Weights of a small transformer language model.
Size: 8 heads of 32, MLP 704 GeGLU, vocabulary 4096, 12.5M parameters.
Training: a variant of Muon for these matrices, 10929 steps.
Each number is 128 + 24 x the weight over its row's rms, rounded and kept within 0 to 255. Layers, rows and columns count from 0. The size above them is the row's rms in percent of the matrix's.

# layer 8 MLP gate, 704x256, rms 0.0492, rows 390-393, columns 0-127
size [107 100  94 105]
[[ 66 132 178 151 135 150 121 140 140 142 106 124 120  98 153 122 134 149 151 139 128 104 149 102  93 153 130 111 168 144 126 149 158 119 161 104 110 114  93 134 193  98 122 124 134 180 141 113 102 136 110 138 107 141 126 118 122  93 132 125 128 107 138  75 102 144 162  97 126 113 125 146 105  81 155 148 114 130  98 107 172  98  96 116 162 149  98 105 124 130 132 156 121 167 106 111 177 158 125 160  86 137  94 141 107 124 124 160 111  91 152  85  95 112 126 143 116 129  93 165 138  95 147 127 122 186 166 110]
 [148 123 121 174 176 118 120 152 147 131  87 132 168 121 139 139 148 123 101 146 156 126  94 135 108 150 140 111 127 126 175  89 129 157 136 147 126 131  84 118 148  89 122  87  92 112  90 134  98 129 108  87 139 123 123 117  83 143 119 158  76 135 118 112 111 151 144 150 120 119 119 142 127  67 173 118 134 194 102 143 101 138  97 122 149  91 142 136 150 147  98 150 114 126  99 107 170 146 113 131  98  99 119 173 129 157 127 128 117 106 150 115 145 142 116 136 161 140 132 151 146 130 141 144 156 136 128 130]
 [123 141 104 131 102 122  97 145 147 141  86 117 112 116 105 152 111 139  95 110 152 121 151 179 114  99 151 149 118  71 173 118 124  91 108 133 133 113 132 145 128  87 164 177 145 135  96 129 164 130 165 155 105 126 146 108 120  95 143 173 149 140 118 129 137 101 132  97  74 133  95 105  94 146 135 116 131  95 149 128  67  87 101 123 176 152 128 112 141 135 146 135 153 141  71 120 156 121 173 133 167 156 120 135 166 108 104 113 156 126 133  97 111 118 105 163 120 131 119 152 136 117 101 105 148 116 130 150]
 [145 144 144 128 120 134 112 130 179 153 109 124 137 191 169  91 141 134 125 135 116  89 175 136 138 117 128 100 123 152 120 159 114 120 115 106 150 149  91 132 102 123  96  99 123 127 120 114 118  99 136 106 129  90 133 205 108 107 115 120  77 160 129  96 144 149 147 119 140 173 152 127 120 140 124 127  93 125 140 121 155 124 106 117  98 183 124  97 162 142 131 110 154 106 151 174 105 152 157 120  92 146 103 140 130 162 123 101 160  91 132 108 130  92 104 159 112 157 132 165  95 116 115 143 174 156 133 135]]
# layer 8 MLP up, 704x256, rms 0.0496, rows 390-393, columns 0-127
size [101 104  94 107]
[[130  98 157 123 194 144 144 128 156 114 118  58 152 108 110 119 111 142 133 132 133 154 134  89 107 152 134 157 120 147 141 162 179  75 102  87 137 131 123 100  96  83  77 135 155 172  83 126 110 152 120 144 112 120 140 127 161 192 202 151  99 169 143 141 143 117 116 146  82 116 141  98 127 115 142 139 140 149 110 125 131  71 111  93 133 142 118 141 107  72 119  84 149  97 131 133 134 123  92 145 137  83 115 124 133 132 120 135 109 161 143 104 108 121 157 140 158 103 111 113 142  99 147 176 141 118 120 130]
 [137 124  83 123 123 130 153 134 110 115 112 105 118 119 118 161 133 147 153  91 160 150 168 117 114 142 169 166 102 124  71 116 144 136  74 165 162 166 133 123 147 135 167 111  88 122 140 142 130 130 138 123 152 166 130 114 101 173 104 123  98 162 127 121 133 181 101 175 155 123 136 126 149 108 147 110 119 115  95  97 127  98 111 150  98 137 106 111 114 140 126 159 159  79 153 113 134 114 146 125 105 101 142  97 132 139  93 184 152 162 123 170 177 182 107 109 111 132 130 138 157 160 180 110  97 154 124 101]
 [130  99 110 132 115 150 114  89 141  50 143  91 103 138 102 115 112 151 123 132  97 106  84  89 127 123 141  92 113 138  84 173 119 168 121 145 135 102 124 156  83 162 164 111 124 152 148  81 150 101 106 142 151  82 104 140 115 126 104 150 141  96 128  88 124 119 122 115 128 116 143  89  83 141 168 128 159 126  89 162 118 155 128 110 143 149 134 141 128 128 191  99 127 150 111 149 108 161 152 167 120 140 137 145 134 138 105 106 110 120 142 124 132 113 155 129 143 138 124 119 117 122  99 114 164 112 148 148]
 [165 102  99 100 145 155 162 106  89 134 113 119 120 115 151 124 123 121 107 162 154 124 138 162 144 131 147 167 146 132 117 162 134 135  81 131  77 142 161 154 147 124 150 109 113 132 133 100 161 148 151 100 159 149 125 118 117 170 134 127 136 172 139 164 158 113 128 133 149 116 111 195 156 141 142 102 147 150 127 162 156 163 122 146 110  93 134 122 114  91 151 120 125  89 163 121 156  83 144 139 164 156 149 133 135 120 176 175 160 123  86 147 120 128 133 142 124  92 102 147 185 159 140 131 167 158 145 109]]
# layer 8 MLP down (transposed), 704x256, rms 0.0494, rows 390-392, columns 0-127
size [105 101  99]
[[107  99 150 119 142 137 127  96 128  89 144  95 122 175 107 158  88 157 141 133 126 148 125 118  62 156 121 120 124 107 130 135 130 129  93 130 166 161 161  99 134 100 138 166 142 118 117 103 101 103 126 107 105 124 150  89 131 178 162  97 127 137 110 101 117 129 112 158 158 140 171 104 139 120 149 118 120 156 139 167 132 152 147  99 108 149 135 156 109  94  89 103 120 122 134 124 111 125 142 121 117 105 126 115 150 129 143 137 122 141 155 107 126 120 153  87 144 133 112 145 115 119  96 114 114 122 134 137]
 [105 142 123 155 148 107 101 158 110 157 165 167  96  79 130 136 115 150 148 139 129 156 148 138  98 111 107 145 153 139 146 126 192 116 145 124 123 132 147 133 127 168 110 102  93 104 153  87 119 132 146 164 144  95 139 112 118 119 123 127 135 124 164  91 145 137 123 134 142 120 114 147 163  79 120 111 138 118 111 150 126 121  97 161 111 103 123 136 163 155 114 147 145 166 160 128 142 153 129 137  90 109 135 112 139 136 151 119 108 137 167 143 157 120 144  99 117 121 143 136 176  92 178 115 129 163 119 107]
 [133  94 127 128 100 142 137 100 112  85 147 157  92 162 180  64 145 133 151 160 132 114 111  95 146 127 106 137 142 121 111 120 152 150 147 130 132 111 106 143 131 127 126 120 109 128 107 112 120 123  81 128  77 129 157 133 101 122 156 128  98 134 123 136 131 141 132 121 128 133 170  97 171  98 181 133 113 150 159 121  97 124 137  99 150 122 102 150 137 122 149  94 118 190 112 139 115 123 140 163 159 137 161 119 131 126 155 132 120 127 142 149 117 133 118 141 143  90 178 131  86  61 108 125 160 113 146  72]]